python train.py --num_hidden_layers=9 --hidden_size=768 --num_attention_heads=12 --num_key_value_heads=12 --head_dim=64 --intermediate_size=6144 --vocab_size=32768 --hidden_act="tanh_gelu" --norm="layernorm" --norm_place="pre" --norm_eps=1e-06 --positions="rope" --rope_theta=10000.0 --rope_fraction=0.5 --qk_norm=false --attn_scale=0.125 --bias="none" --tie_word_embeddings=false --parallel_block=true --init="uniform" --init_std_qkv=0.0175 --init_std_o=0.0217 --init_std_up=0.025 --init_std_down=0.025 --optimizer="soap_variant" --learning_rate=0.00836 --weight_decay=0.0 --lr_head=0.00609 --warmup_steps=200 --schedule="wsd" --decay_fraction=1.0 --decay_shape="linear" --final_lr_fraction=0.05 --batch_tokens=[131072, 262144, 393216] --max_seq_len=1024 --doc_mask=false --train_tokens=1051000000 --max_steps=4288 --dataset="wikipedia_en"
Each number is 128 + 24 x the weight over the matrix's rms, rounded and kept within 0 to 255. Layers, rows and columns count from 0.

# layer 6 attention key, 768x768, rms 0.0175, rows 249-255, columns 128-255
[[100 161 133 105 120  95 142  86 135 153  91  84 137 130  73  87 119 152  98 123 143 157 139 152 102 162 142 151 114  61 157 164  85 117 160 108  81 133  78  62 119 131 182 109 165  96  67 111 125 143 144  91 135 107 109 117 157 118 167 109  63  93 119 121  95  98 173 182 165  59  80 142 123 120 141 121 146 170 125  78 138 125 110 135 156 156 124 169 135  90 186 108 146 128  86 148 130 172 183  85  75 135 135  69 163 149 115 105  71 143  57  61 144 219 174 116 179 113 124  74  85 135 132 109 168 138 149 104]
 [156  57 134 200 152 133  89 112 149 103 165 199 122  92  95 173 147 183 151 123  97 157 244 155 137 126  27 115 131 100 116  64 121 103 137 142 149 138 108 133 142 145 101 187 123 182 126 123 159 124  73 147 120 102 152 172 110 147  99 111 114 150 153  79 174 137 125 135 139 164  71 156 123 107 163 124 191 105 164 135 118  93 184 142 140 126 108  94 210 103 117  76 149 118 122 147 138  61 176 167 105 133 120  97  79 100 143  98 104 114 101 118 139 157 116 154 168 190  96 129 105 138 149 111 133 120 164 140]
 [102 142 155 117 102 138 113 119 177 153 156 174 103 133 105 191  86  85 100 156 113  28 158 134 120 119 133 139 136 138 146 102 165  95  60 156 117 114 157 116 156  89 143 144 140  97 119 154 146 136 136 167 110 159 139  62 138 132 135 128 135 113 134  94 164 148 142 119 108 160  90 104 176 166 120 123  91 119 124 106 172 125 106 162 118 106 181 150 121 138 131 106 127 108  77 132 113 116 104 194 115 135 164 158  98 124 159 122 143 160 119 136 164  97 132 120 158 165 151  87 140  79 121  95 170 106 105 107]
 [182 164 110  92 101 133  58 112 135 144 133 154 136 110 169 143 117 116 126  78 110 109 140 121 156 104 102 183  88 149 162 200 142 137 121  94 125 160 149 149 123 119 159  93 141 108 133  87  97 140 206 107 172 150  90  98 113 143 142 143 150 161 131 120 105  78 144 119  77 136  89 165  67  90 145 123 107  79  72 106 135 118  83  69 110 135 113 107 100 125 137  78  80 131 158  81 103 152 178 145  69 166 100 123 176 150 136 163 161 189 108  62 154 139 105 115 184 177 140  76  33 154 130 105 127 103  99 150]
 [115 142  92 119 172 116 119 150 148 145 159  85 133 107 113 149 127 158 136 128 112 121 140 168  70 147 164 139  99 129 123  48 139 133 170 131 154 126 116 135 114 117 177 160 131  94 102 159 100 132 169 120 111 155 114 132 117 206  97 159 143 150 125  98  90 134 114 125 167 148 126 139  79 106  59 168 124 105 132 175 100 166  79  99 114 138 135 112 137 129 138 124 119 104 123 140  71 175 148 125  93 142 145 126 112 100  94 118 126 118 141 157 100  47 115 104 156  86 146 113 107  80 128 119 189  91 113 160]
 [132 109 130 135 138 103 147 106 196 105  89 135  65 126 105 169 155 127 103 118  60 128 130 122 142 188 104 112 183 134 120 147 165 146 116 156 154 109 145 129 135  73 138  78  96  92 107  79 179  89 120 134 183 110 175 122 201 147 152 125 167 172 140 143 129 131 205 105 151 129 100  98 135 134 130  91  50 199 131  99 183 123 127 165  98  98 138 144 126 140  86  91 131 140 112 130 158 133 156  67 133 123 126 197 150 132 161 142  63 114 146 141 126  98 156 154 114 162 142 121 195 160 136 100  94 109 183  77]
 [117 178 108 159 103 122 158  69 102  92 165 140 161 108 180 155  91 164 126 128 147 163  60  50 152 137 120  79  85 156 144 129 155 131 114  91 129 120  95 123 128 150 101 160 116 123 100 180 182 168 153 112 140 124 150 134 170 142 127 130 132 175 116 101  39 166 114 187 150 194 145 132  94 170 158 156 148 177 114 120  81 104 134 103  86 151 142 177 154 163 149 115 152 102  93 136 196 168 143 134 122 148 109 132 149 152 152 135 103 127 148 153 150 169 136  75 153 177 178 118 102  90 108 131  91 135 138  98]]
# layer 6 attention query, 768x768, rms 0.0175, rows 250-255, columns 128-255
[[ 97 119 126 105 106 163 138 141 145 143 127 125 127 144 144 196 171 179 135 122 136 131 173 129 134  95 121 126 107 105 138  82 161 111 110 117 123 143  99  91 133 139 140 180 192 116 196 155  90 124 117  77 128 118  86 104 129 150 108 125 128 144 162 110 110 127 131 133 154 124  77 142 141 130 104 125 173 128  92  85 132 163 121  59 117 154 104 111 147 119 141 109 119 116 158 135 146 133 120  83 118  99 146 161 151 120 125 109 142 129 140 157 123 154 102 148 121 119 150 138 159 112 137 106 139 149 127  89]
 [154 126 138 123 171 172 127 123 150 140 163 166 152 148 147 161  93 147 129 158 114 114 110 101 158 185 130 117 116 139 123 122 170 120  66 120  99  99 104 134 110 120 141 159 180  88 126 155 143 171 110 160 145 147 125 108 146  92 175 145 150  55 141 147 125 145 145 161 124 158 122  88 203 169 108  80 123 174 105 115 208 150 150 114 133 157 135 195 129 174 147 125  72 104 137 109 147 117 111 158 136 136 134 143  80 120 139 110 129 133 114 149 152 144 111 124 165 164 144 132 116  99 170 135 116 126 108 153]
 [141 165 117  98 172 153 136 145 196 163 163 138 195 106  88 137 162  87 134  85 146 157 155 116  93 127 154 142 117 188 157 154 168 134  91  92 146  83 130 179  81 134 122 171 126  79  89  98 118  93 166  77 144 115 129 146 183 150  79 149 134 146 133 122 113 108 154  79  92 162 103 171 137  99 119 159 134 115  58 123 103 120 130 136 154 121 123 152 132 100 182 122 184 111 100  98 114  99 156 168 177 179 107  89 117 165  99 116 142 142 136 144 114 132 106 158 129 122 136 160  57 137 157 114  47  74 181 152]
 [115 106 130 146 146 100 107 173 102 107 169  95 128 156 135 176 114 128 106 118 103 103 134 117  69 135 134 109 141 182 156 129  83 117 142  97 101  67  79 120 147 131 143 142 168 112  58  68  64 142 128 125 183 114 132 144 112 145 154 167 138  29 105  92 141 141  92 106 161  84  76 129 120 118  99 162 112 186 141 141 127 109 116 100 136 151  60 131 145  96  96 112 139 132 143 167 137  85  86 117 119 125 118 129 161 131 135  96 103  93 115  77 121  94 142 101 148  80 104 124 120 164 114 196 123 149 157 151]
 [103 110 129 159 146 155 147  87 110 103 125  80 100 145 140 178 120  86  87 102  70 141 140 119 152 116 119 101 143 105 118 164  91 132 155 142 161 118 104 112 108 158 151  94 133 115 114 108 111  87 120 119  72 171 147 100  98 107 140 100 105 183  88 101 134 137 130 101 106 131  85  84 173  87 125 149 121 146 163 124 120 170 134 157 151 123  98 132  48 128  87  80 120 155 155 127 149 167  88 127 162 101 109 150 123 148 122 118  73 152 115 148 100 119 141 164 138 137 106 121 116  93  95 133 133 179 142  93]
 [106  98 114 138 137 100  99 130 123  80 146 125 177 130 118 160 143  88 128 149 123 172 101  97 132 118  95  93 152 142 165 145 112 159 156 148 175 120 128 113 135 113 139 175  70 125 152  94 167 113 113 139 153 143  71  96 143 150 140 109  83 107 109 108 152 145  82 136 100 154 103 120 143  71 139 125 125 101 150 115  97 149 147 120 102 127 108 135 151 138 118  97 143 111  85 136 136 148  54 127 144 143 150  92 123 122 130 149  92  68 114 146 100 124 157 112 127 117  93 132 153 143 104 111  69 133 139 118]]
# layer 6 attention value, 768x768, rms 0.0175, rows 192-212, columns 128-255
[[125 106 121 115 129 109 145 170 139 119 105 137 144 126 135 138 108 147 127 130 111 131 119 112 138 152 151 136 144 154 131 159 131 170 140 114  96  84 139 150 113 135 134 137 128 141 135  87 144 131 149 123 149 121 117 123 174 140 125 159 134 114 157 120 172  97 148 143 160 159 111 117 130 163 103 118 121 111 117 130 111 107 143 141 106 138 132 116  81  82 159 146 106 126 101 122 159 115 141 119 121 157 134 166 139 146 128 118 137 141 106 156 152 134 111 132 157 143 105 115 141 131 151 127 164 138 118  73]
 [ 74 137 154 119 159 104 119 142 121 128 154 143 129 152 102 129 171 128 160  75 155 132 127 116 121 128 146 132 141 145 172 109 141 105  91 143 142 180  92  89 157  98 132 131 116 140 127 107 127 130  82 100 141 138 157 141 114 111 125  95 154 105 166 102 100 145 102  92 100  97 113  77 117 133 135 123 134 111 156  95  89 121 129 103 113 121 151 152 158 142 142  97 104 140 118 122 127 160 134 143 112 161 126 153 122 153 140 120 155 121 103 145  99 110 133 117 130 153 127 128 141 120 184 161 121 104 137 123]
 [149 102 160 113 149 110 131 151 108 115 147 155 107 140 127 125 111 101 122 114 156 108 122  99 147 117 134 105  90 157 114 122 131 134 126 149 135 140 145 109  90 133 144 131 137 170 166 187 137 182 132 113 152 136 106 139  97 121 108  98 115  90 103 109 144 103 166 137 121  83 139 160 109 129  99 175 101  99 113  93 198 130  75 127 131 120  80  88 121 104 138 104 180 145 109 105 126 173 132 142 108 116 104 108 131  97 124 121 155 102 145 128 112 129 156  99  73 123 117 156 131 152 122 132 114 147 182 103]
 [111 139 104 103 156 143 135 152 140 107 167  93 138 112 121 143 133 122 161 137 116 126 101 156 184 133 131 117  99 116  90 120 118 156 152 117 140 150  99 105 164 142 104 129  91 124 114 141 103  92  92  85 151 138 176 118 129  85 122  90  92 137 144  99 112 178 114 143 121 131 121 151 109 151 106 116 108 104 129 126 141 136 146 131 141 140  71 113  85  99 163 119 165 115 161 146  89  83 129 147 130 101 120 165 141  82  87 143 113 144 123 163 125 110 127 114 135 110 167 150 143  92 119 171 118 112  85 117]
 [119  71 143  93 155 138 121 146 170 100 116 147 117 119 132 174 108  92 118 138  92 151 129 134 166  85 112 174 121 149 104 132 120 109 146 132 160 144 135 158 167 129 127 125 113 122  98 130 131 129 105 138 123 153 132 145 158 125  98 113 107  98 122 123 133 142 154 113 117 160 147 136 102 104 135 146  55 146  89 112 111 151 128 180 133  94 152 117 132  79 130 124  76  88 179 141 137 118 121 110 109 139 119 132 129  98 121 120 130 110 132 150  81 150 118  74 147 101 124 127 136  88 142 114 137 165 136 144]
 [161 158 103 170 128 145 160 167 131 134 158 128 140 104 194 161 109 110 144 159 146 149 176 107 167 159 126 109 139  89 171 128  99  88 139 157 101 124 114 129 149 133 133 181 106 115  76 157 157 139 121 134 132 136 129  80 125 141  82  89 115 139 138 145 116  90 130 127 152 110  79 116 127  96 141 142 121 122 147 162 128 148 187  70 133 151 100 152 146 122 102  90 130 144 124 104 128 145 120 141 147 127 125 110 125 117 122 114 105 151 136 111 144 124 109 121  94 154 124 133 126 130 127 103 106 151 112 102]
 [188 147 123 113 119 110 112 150 121 130 132 118 114 142 115 128 124 140 111 200 140 106 146 105 113 123 128 161 173 132  98 131 117 136 127 145 158 111 153 165 134 122 149 137 133  97 170 144 131 117  99 115 161 147 156 147 178 127 111 131 120 137  88 119 118 128 108 106 130 124 114 140 143 161 152 163 114 137 133 130 127 114 120 118 142 149 145 106 110 129 133  88 128 129 120 118 156 166 152 137  99 161 161  95 101 144 128  65 112 155 146 125 111 125 118 168 154 132 118 143 113 134 122 119 127 113 164 110]
 [137 110 128 150  95 161 156 130 124 120  92 122 127 118 176 115 114 128  94 174  99 129 120 127 103 168 135 113 144 106 130 122 114 112 133  90 152 135 129 106 132 153 151 180 127 143 116 100 137  81 118 128 136 160 140 107  90 119  76 125 112 118 139 126  94 122 163 132 110 145 154 183 166 129 154 135 135 142 123  97 143 122 100 106 111 119 111 122 140  79 148 132 130 129 103 136 108 108  91 127 108 114 128 154 146 144 156  98 143 154 113 180 102 166  88 116 140 160 128 153  90 132 110 125 131 126 120 109]
 [156  87 144 135 131 127  75 104 130 138 125 121 127 143 128 145 153 121 138 135 106 133 107 132 115 119 140  84 106 107 177 113  88 125 132 131 129 129 165 120 108 109 137 152 142 109 127  83 132 105 113 142 132 161 175 118  97 127 124 150 150 123 115 118 145  99 131 147  99 106 123 117 144  95 124 111 121 112 131 137 104 111 127 159 149 170 169  91 146 160 133 155 120 112 128  96 124 125 114 124 116 127 125  91 146 140 134 110 126 111 154 163 138 127  94 143  99 130 160 104 141  84 120  76  87 131 129 125]
 [ 77 121 187 161 131 121 178 130 114  74 169 103 119 117 153 149 118  84 101 103 125 115 155 141 117 134 113 114 126 141 107 115 137 133 104 118 124 117 138 150 164 125 140 131  91 124 148 132 110 144 124 118 116 135 140 174 119 167 180 136 129 126 103 138 115 195 143 141 133 135 170 116 132  83 123 148 141 147  82 126 167 133 103 112 143 114 116 104  91 135 141 160 118 144 130 121 136 105 182 155 153 125 143 143 110 141 132 161 124 140 117  94  94 157 128  76 132 141 124 104 160 130 142 127 131 160 168  71]
 [181  98 171 102 134 169 149 118 101 131 166 140 114 142 118 134 113 106 125 131 120 131 156 130 124 107 107 129 113 168 115 114 131 110 116 112 112 117 138 131 146 146 107 126 155 130 134 103 132 145 130 112 117 144 110 134 162 139 118 148 119 120  98  99 115 150 160 165 122 194 130 141  89 139 125 149 161 153 160 131 103 101 119 156 152 144 174 161 126 116 161 160 118 143 151 179 112 165 135 104 124 187 130 116 116  97 108 131 107 132 151 117 176 183 171 140 131 141 112  85 137 118 102 146 106 141 165 137]
 [162 115 116  81 115 144 130 155 102 124 124 124 150 142 120 113 140 118 136 118 101 158 129  79  60 142 109 153 115 153 124 107 103 155 109 135 167 110 104 125 138 125 127  98 103 113 124 140 104  92 130 126 129 127 106 131 139 129 142 126  99 102 120 100 161 132 113 135 107 168  74 162  87 139 118 121 149 157  92 120 133 125 142 128 146 142 135 126 145  97 114 102 133 113 139 107 121 158 128 156 114 150  89 161 131 130 114  93  90 142 171 126 109 117 108 116 140 152 157 113 151  96 118 190 148 100 135 111]
 [142  98 170 155 112 140 156 136 115 133 153 133 150  97 125 115 157 131 108 141 110 139 104 135 132 133 145  96 136 127 132 148 126 142 144 124 139 154 147 112 148 116  91 143 117 145 130 109  90 120 137 117 106 155 137 112 139  82 117 146 136 106 114 125  85 121 120 102 137  76 139 167  94 146 152 155 121  93 127 134 143  98 155  77 142 142 132 154 138 144 148 124  87 180 130 150 162 111 139 146 141 115 153 134 110 126 110 116 109 133 131 159 178 143 162 151 142 159 164  93  93 113 154 147 115 140 120 108]
 [134 114  98 147  55 127 124 171 101 145 135 116 114 109  98 111 116 101 181 104 153 170 129 122 141 146 119  83 166 133 137 110 142  87 131 153 114 155 131  47 135 124 101 122 132 158 132 129 170  73 120 135 112 123 108  88 132 154 122 142 139 125 136 101 140 124  85 133 106 109 129 111 117 139  71 139 106 141 126  94 146 144 117 147 169  86  85 101 149 140 139 111  97  90 109 110 145  61 129 110 119 118 109 132 132 124 122 140 151 112 115 138  80  99 123 129  83 115 150 137 130 146 134 140 143 135 132 159]
 [123 130 114 145 110 141 107 108 124 113 141 128  87 127 105 111 121 142 156 129 143 118 120 137 154 126  78 136 118 130 138 149 145 142 114 124  81 117 109 171 140 125  89 124 117  88 159 131 141 131 111 144  95 147 128 106 125 101 103  97 155 157 129 172  99 158 137 123 164  88 105 118 151 144 134 150 115 118 137 138 158 122 122 156 103 135 151 160 113 148 134 120 170 139 140 128 102 133 146 124  94 140 143 145 158 124 161 136 149  93 191 133 115 143 126 116 119 116 133 136 134 121 138  92 134 141 136 146]
 [139 108 138  93 127 144 135 149 120 124 105 136 115 124 113 107 151 101 158  99 110  91 120 137 111  99 127 120 183 116 143 125 132  90 136 146  85 112 157 148  85 103 116 163 118 115 157 118 146 152 147 109 112 126 149  95 152 114 124 187 126 123 141 114 122  88 111 110 160 165 119 123 146 154 122 127 134 132 125 147 154 112 107  98 123 117  98 130 119  99 183 154 145 176  79 137 126 149 101 145 125 143 143 173 136 121 129 144 150 134 132 143 126 165 167 134 147 140 150 119 137 152  95 115 117 129 140 141]
 [110 131  90 135 123  54  99 135 163 122 144 119  72 123 113 118  98  75 112 132 135 132 132 121 126 114 116 137 139 120 171 177 119  80  90 121 117 105 140 122 127 127 138 126 119 169 124 119 165 100 173 114 113 142  91 138 105 107  86 149 108  97 145 163  97  51 129 160  93 148 104 137 109 102 139 124 129 110 156 110 132 126 115 109 131 101 100 110 121 140 141  97  99 134 123 113 131 160 138 134 112 158  81 138 105 145 122 176 130 115 100 111 153 156 156 137 100 130 113 149 118 108 135 117 130 158 108 148]
 [112 103 140 125 139 153 113 114 144 123 100 102 139 128 170 142 100 137 135 171 137 131 139  90 117  62 145 133 162 140 116 105 125 135 124 116 107 110 145 112 128 118 162 161 111 154 166 130 139  93 114 134 147 135 145 144 139  97 143 146 106 144 126 145 146 129  79 125 148 121 140 114 118 104 147 100 141 133 117 141 102 155 137 106  95 137  99 105 120 121 102 138 151  97 158 134 138 130 118 122 105 153 146 101 155  94 127 143 140 106 120 135 113 116 130 135 135 106 114 146  98 133 155 152 113 141 106 146]
 [159 129 142 122 151 155 134 140 109 121 130 105 116 130 140 112 145  99 120  79  97 156 137 143 115  80 145 143 125 149 129 151 153 128 131 122 133  72 142 146 144 130 106 131 152 132 122 129 128 111 187 141  98 144 125 128 116 112 120 123  89 122 142  89 133 124 172 117 100  98 125 101 145 151 120 144 145 123 136 130 112 137 146 118 166 109 132 137 141 136 101 137 140 102 138 109 102 151 124  85 153 121 172 161 145 189 145 120 130 124 116 118 134 130 150 101 118 151 135 116 116 127 156 130 105 174 163 161]
 [132 129 138 157 130 137 157  96  91 122 129 117 104 143 144 116 108 105 100 137 167 140 136 138 127 141 106 157 117 114 115 104 102  87 119 178 148 173 103 158  87 143 173 122 120  93 151 157 154 200 137 134 153 118  92 124 106 133 163  73 122 141 108 159 127  92 123 164 141 139  70 136 118 141 168 138 144 125 121 118  91 108 121 135 129  93 157 122  91 142 176 127 145 116 152 167 123 108 160 146 101 131 105 192 110 124 144 134 137 121 109 126 144 108 110 107 138 126 125 167 156 109 110 116 132 120 142  83]
 [109 152 142 152 107 117 111 125 123 102 100 143 140 138 154 145 115 149 124  95 138 127 173 106  74 145 112 118 117 123 147 108 143 131 127 148  73 147 135 155 136 138 116 142 134 111  97 131 120 149 124 128 115 161 145 126 155 119 118  85 144 127 152 129 158 140 143 128 116 104 129 132  96 155  75 132 162 151 125 140 136 146 127 138 155 165  79 163  89  95 137 162 139 147  97 139 141 104 137 120 151 132 130 162 118 135 163 135 133 124 134 121 151 105 116 153 114 142 140 107 116 100 112 118 163 130 111 105]]
# layer 6 attention output (transposed), 768x768, rms 0.0217, rows 192-211, columns 128-255
[[142 129 125 104 159 132 156 150 112 100 157  99 120 127 119 138 126 153 116 123 169 193 115 103 154 124 188 131  81 115  79 144 142 147 122 122 134 110 137 179 125 108 106 162 141 131 155  77 128 119 134 142 140 175 138 165 132 154 148 125 160  81 102 130 116 150 101 158 112 115  97 137 126 154 120 111 126 130 168  80 140 163 138 130 131 178 147 117 125 202 119  86 118 110 105 120 112 104 137 132 112 116 125  76 162 166 141 114 124 109 121 123 121 154  89 124 139 112 135 153 132 109 115 119  89 116 120 145]
 [135 109 142 106  99 147 155 134  61 117 147 117  81 125 115 122 142 126 134 132  83 154 100  93 153 138 139 114 109 157 147 136 106 162 142 150 138 102 169 134 111 148 142 126 149 138 105 123 125 112 129 155 112 148 146 104 115 160 134 137 111 152 146 163  99 106 116 101 104 136 147 122 120 139 112 104 157 131 113 167 165 151 120 103  98  93 150 125 126 171 138  96  92 109  91 123 170 123 123 108 125 155 110 155 133 156 127 155 146 165  96 127 189 141 113 107 130  88 138 149  93 147 128  97 150 132 113 130]
 [115 132 102 119 109 136 123 134 149 114 148 124 150 135  84 165 112 122  73 109  78 135 136 117 165 150 140  79 160 123 112 122  65  77 140 103 127 125 116  75 137 120 124 100 110 159  75 146 114 156  86 193 133 103 178 143 137 126 135 147 165 126 132 176 145 112 122 125  87 145 117 120 148 117  69 111 167 157 122  90 111 121 183 147 152 166 103 146 142 201 156 154  65 133 101  92 127 135 103 123 113 201 148 143 123 110 110 159 157 150 106 143 122 104  97 153 137 140  98 111 117 112 112  86 102 160 134  93]
 [131 110 148  93 122 125 127 142 161 107 110 108  90 148 154 120 152 106 126  99 104  94 118 104 121 130  92 194 101 143 120 154 155 106 107 134 126 116 158 151 120 120 155 142 122 127 130 114  93 147 114 143  90 126  83 142 117  85 137 128 126 161 120  85 148 132 124 122 148 115 102 125 141 116 160 211  94 140 117 163  96 123 176 136 172 141 141 147 107 136  48 139 164 114 107  97 184  90 147 156 170 116 117 134 136 129 149 128 144 149 152 169 113 141 161 118 135 117 131 123 141 117 110 130 115 111 100 124]
 [164 189 122 146 143 110 127 140 116  77 116  90 123 197 138 113 120 143 138 162 155  98 173 136 157 156  65 172 115 122 122 150 169 133  92 108 141 132 124  89 144 107 143 108 194 141 107 123 150 113 124  95 137 140 141 129 113 138  85  94  85 161 152 115 116 116 132 145 130 115 156 114 143 138 129 136 118 138 133 145 137 155  76 120 109 161 131 129 138 107 126  75 165 178 128 145 143 111  99 115 112 114 142 131 127 143 167 158  93 141 150 102 103 129 133 169 164 154 139 177 143 144 107 143 158 127 133 128]
 [115 111 162  93 138 167 138 162 111 113 135 161 167 116 142 151 153  84 121  96 153  86  44 121 136 175 146 133 157 116  45 137 170 176  99 109 128 154 169 137  81 119 127 125 114 134 115 122 141 124  89 160 133 166 128 173  80 129 130  97 127 138 131 118 135 120 151  97 124 124 112  90 123 144  70 105 143 105 139 132  92 116  80 112 122 208 160 129 103 106 154 155 177 176 161 141 118  94 143 102 136 119 120 127 135 127 152 130 188 145 112  77 104 150 128  93 128 117 137 137 130 119 120 157 133 160 116 158]
 [152 118 140 114 165 121 125 160 109 104  94 136  98 128 107 118 118 121 179  82 146 108 123 136 119 109 150 127 136 168 133 105  98 141 158  89 139 176 110 110 118 148 119 139  72 126 134 150 160 109 117 150 133 137  96 135 122 150 116 107 124 129 128 121 134 126 148 108 150  84 111 149 142 165 125 133 168  99 135 153 133 122 131 187 134  99 138 120 162  76 126 117 110 135 126 185 122 105  94 104 118 110 114 112 118 115 113 186  95 104  87 131 126 140 123 113 111 103 158 112  91 109 154 100 132 153  83 112]
 [122 135 123 118 191 137  90 160 162 101 138  88 156 103 100 138 127 136 150 113 158 127 109 104 117 106  91  96 100 149 114 114 139 167 167 137 142 108  96 136 161 116 110 112 114 109 114 141  76 120 156 152 158  94 144 122 113 159 114 140 114 121  98  96 167 140 118  85 125 144 101 128 110 117  88 138 138 137 158 144 116  87 117 141 118 151 125 140 131 108  78 138 142 138  92 110 105 107 171 124 136 184 156 109 121 100 121  96 143 155  70 143 110 102 156 148 112  71 122 119 162 122 122 157 146  92 101 123]
 [130 141 111  83 142 169 157  88 134 138 103 136 153 159 119 127 111 128 151 140 154 132 151 104 126 135 118 147 134 170 111 109  99 125 124 124 125 123 130 132 129 140 155 116 118 142 143  97 132 187  69 104  87 115 120 103 159 138 104 128 144 169 118 134 128 134 149 119 149 161 158 157 136 180 124 148 119 158 143  90 167 107 142 164 140  72  70 136 121  83 111 102 137 136 144 153 139  89 104 106 156 147 137 126  79  86 144 100 120 133 141 114 159 154 128 127 114 115 137  97 117 155 113 153 158 156 126 127]
 [138 117 112 126 119 165 138  88 119 139  48 133 126 138 140 126 164 140 164  96 123 118 126  99 130 106 101 144 155 106 124 100 156 137 176 117 116  86 111 145 104 103 153 132 124 139 200 154 138 120 150 178  99 172 117 130  88 130  73 117  85 121 133 122 119 100 124 117 155 114 118 163 117 108  90 118 135 110 134  83  89 107 159 125 137 125 171 117 157 133 109 146 112  80 101 123 105 125 126 102 104 137  84 108 172  72 165 101  73 131 130  95 123 124 183 179 131 109 136 108 110 161 130 171 127 156 108 109]
 [127 104 119 138 155 137  80 165 123  94 145 156 173 135  88 174 110 105 120 209 173 111 142 101 127 143 184  97 131  69 136 130 151 172 146 109 136  93 119 156  80 156 111 128 115 118 130 127 141 105 146 140 140 104  96 132 160  78 164 101 146  87 132 141 127  74 156 132 126  78 159 157 113 123 159 110 184 138 117 133 121 135 178 113 153  94 131 122 113 115 152 157 173  88  82 171  87 128 124  95 122  49 120 159 118 119 139 152 110  85 110 133 120 154 135 142 124 157 122 170 114 160 137 130 144 126 104 106]
 [117 113 121 113 165 119  87 179 149 160  74  81 106 114 140 104 118 145 124 112 136 155 130 172 157 116 128 121  96 118 121 124 118  95 117 132 139 119 100 119 110  99 161 124 178 125 109  95 125 104 137 118 129 124 137 117 105 115 126 124 167 119 124 136 122  99 139 153 132 118 112 150 140 180  72 147 127 147 165 138 119 143 152 140 171 138  78 130 129 117 130 155 119 161 162 122 118  89 134 133 173  80 161 112 122 111 142 165 134 159 155 166 118 116 123  97 108 131 112 124 116 103 107 123 149 147 151 109]
 [166 104 124  86 116 156 101 140 146 136  71 153 150 167 113 159 137 111 122 135  98 112 200 162 109 141  71 135 150 125 136 171 131 147 158  96 125  92  87 142 124 134 104 143  98 109 135 126 131 130 155 110 197 152 164 126 114 152  82 118 119 140 114 127 133 107 104 183 149 159 110 125 107  98 122 116 131 126 118 111 187 114 117 147 139  98 118 118 133 125 130 111 133  87 122  90 128 136 157  79 125 140 110 108 129 116 149 157 111 118 123 126 126 116 100 145 112 116 119 122 140 153 121 116 166 113 138 198]
 [ 89 128 112 118 169 100 107 100 156  93 107 129 127  99 125 145 175 118 131 133 121 107 123 120 157 154  68 150 130 118 145 153 127 153 125 143 109 128 160 172 126 127  99 108 153 133  89 154 102 121 143 122 135 114 138 104 127 107 165 100 151  93 131 131 111 122 115 139 122 156  97 115 121 136 155 141 154 168 128 157 134 124 146 152 141 139 114 102 127 109 100  92 106 139 103 148 134 137  34 165  72 152 124  75 115 149 126 127 117 146 169 138 129 123 115  81 103 114 112 132 146 158 157 128 111 128 101 136]
 [129 134 107  83 119 123  92 159 170 159 112 145 116 177 132 126  92 123 112 100 100 127 170 137 121  89 143 109 110 127 119 127 142 107 124 111 171 142 109 144 110 119 135 133  89 169 138 160 133 110 128  86 151  83 162 131 112 107 115 117 133 145 140  86 133 116  73 130 115 152 116 150 149  97 142 121 129 147 106 168 148  98 162 136 184 157 150 127 123 111 192 143 121 104 104 140 121 114 117 101 133  99 143 154 133 119 112 170 122 125 129 137 122  57 164 122 133 136 156 137 164 116 148  91 158 139 135 132]
 [ 87 113 127 162 145 141  87 150 129 148 150 132 108 133 151 168 175 134 116 109 145 143 149 142 162 118 145  74 116 138 131 136 174 131  89 114 111 115 165  96 125 122  97 127 123 165 127 133 164 127 112 116  98 167 135 110 134  90  96 109 144 126 143 141 129 163 187 133 124  99 165 116 125 127  81 105 124 131 129 132 171 125 140 120 160 139  96  99 130 110 131  84 109 141 103 108 157 141 184 127  97 111 111 113 150 150 100  67 110 127 153 107 109 105 106 119 151 167 128 103 106 144 128 113 130 151 129 146]
 [ 70 152 153 137 147 137 118 158 145 111 104 154 119 145 150 121 156 153 133 157 108  68 140 142 152 120 163 162 100  86 131 150 152 140 149 129  69 169 201 182 119 144 130 123 122 104 125 146 143 122 131 131 162 139 129  87 173 111 122  94 155 134 128  93 107 113  94 131 135 174  84  96 195 154 143 142 114 106 109  91 133 174 138 106 112 161 109 122 127 149 105 176 155 135 109 169 151 136 142 120 159  88 109 176 121 111 135 105 138 115 123 141 120 101 107 110 118 153 122 140 166  99 140 114 125 102 127 102]
 [147 145  92 104 135  95 113 111 122 143 144 139 100 181 138 110 144 159 140 121 130 160 106 120 156 100 159 123 131 109 152 144 124 130 144 139  90 110 120 130 152 140 154 121 103 161 123  97  86 139 137  80 132 140 143 114  79 124 162 143  98 130 145 134 121 110 105 160 117 135 104 101 138  93 127 118 106 113  96 153 104 123 144 134 157 112 176 155 147 131 157 128  90 138 116 119 162 151  91 130  80 132 126 129 120 133 110 102 123 132 130 168 132 185 124 201 149 147 153 100 126 149 148 142 115 132 142 122]
 [116 150 122 164 134 102 121  89  95 134 139 130 139 122 137 127  66 118 146 159 107 100 134 104 130 147 142 140 135 144 128 117  97 128 143 155 141 147  76 143 122 140 111 121 144 127 126 184  86 132  48 126 143  73 135 104 133 136 154 113 156 106 100 117 132  99  60 155 133 126 103 116 161 177 159  92 120 139 124  89 133 133 165 153 108 146 115 121 112 131 142 117 150 155 167 102 103 140 132  90 118 140 136 106  94 146 116 158 105 114 126 143  86 147  91 157 136 110  98 134 148 151 146  94 198 140 114 136]
 [124  98 122 113 152 135 109 126 141 111  98 135 100 114 137 118 145 168 139 111 131 145  71  81 131 132  91 128 130 117 136 119 152 146  83  54 148 142 100  83 128 176 100 157 133 118  87 149 150 130 122 140 123 130 150 141 147 158  83 160 144  83 111 110 116 106 110 121 142 129 134 120 147  88 117 120  99 151  92 177 127 155  85 113 146  90 103 166 142  94 106 105 129 171 135 153 173 154  89 126  82 141 132 114 137 168 123 110 136 126 132 164 159 104 162 113  85  66 106 105 141 137 105 146 153 132 156 114]]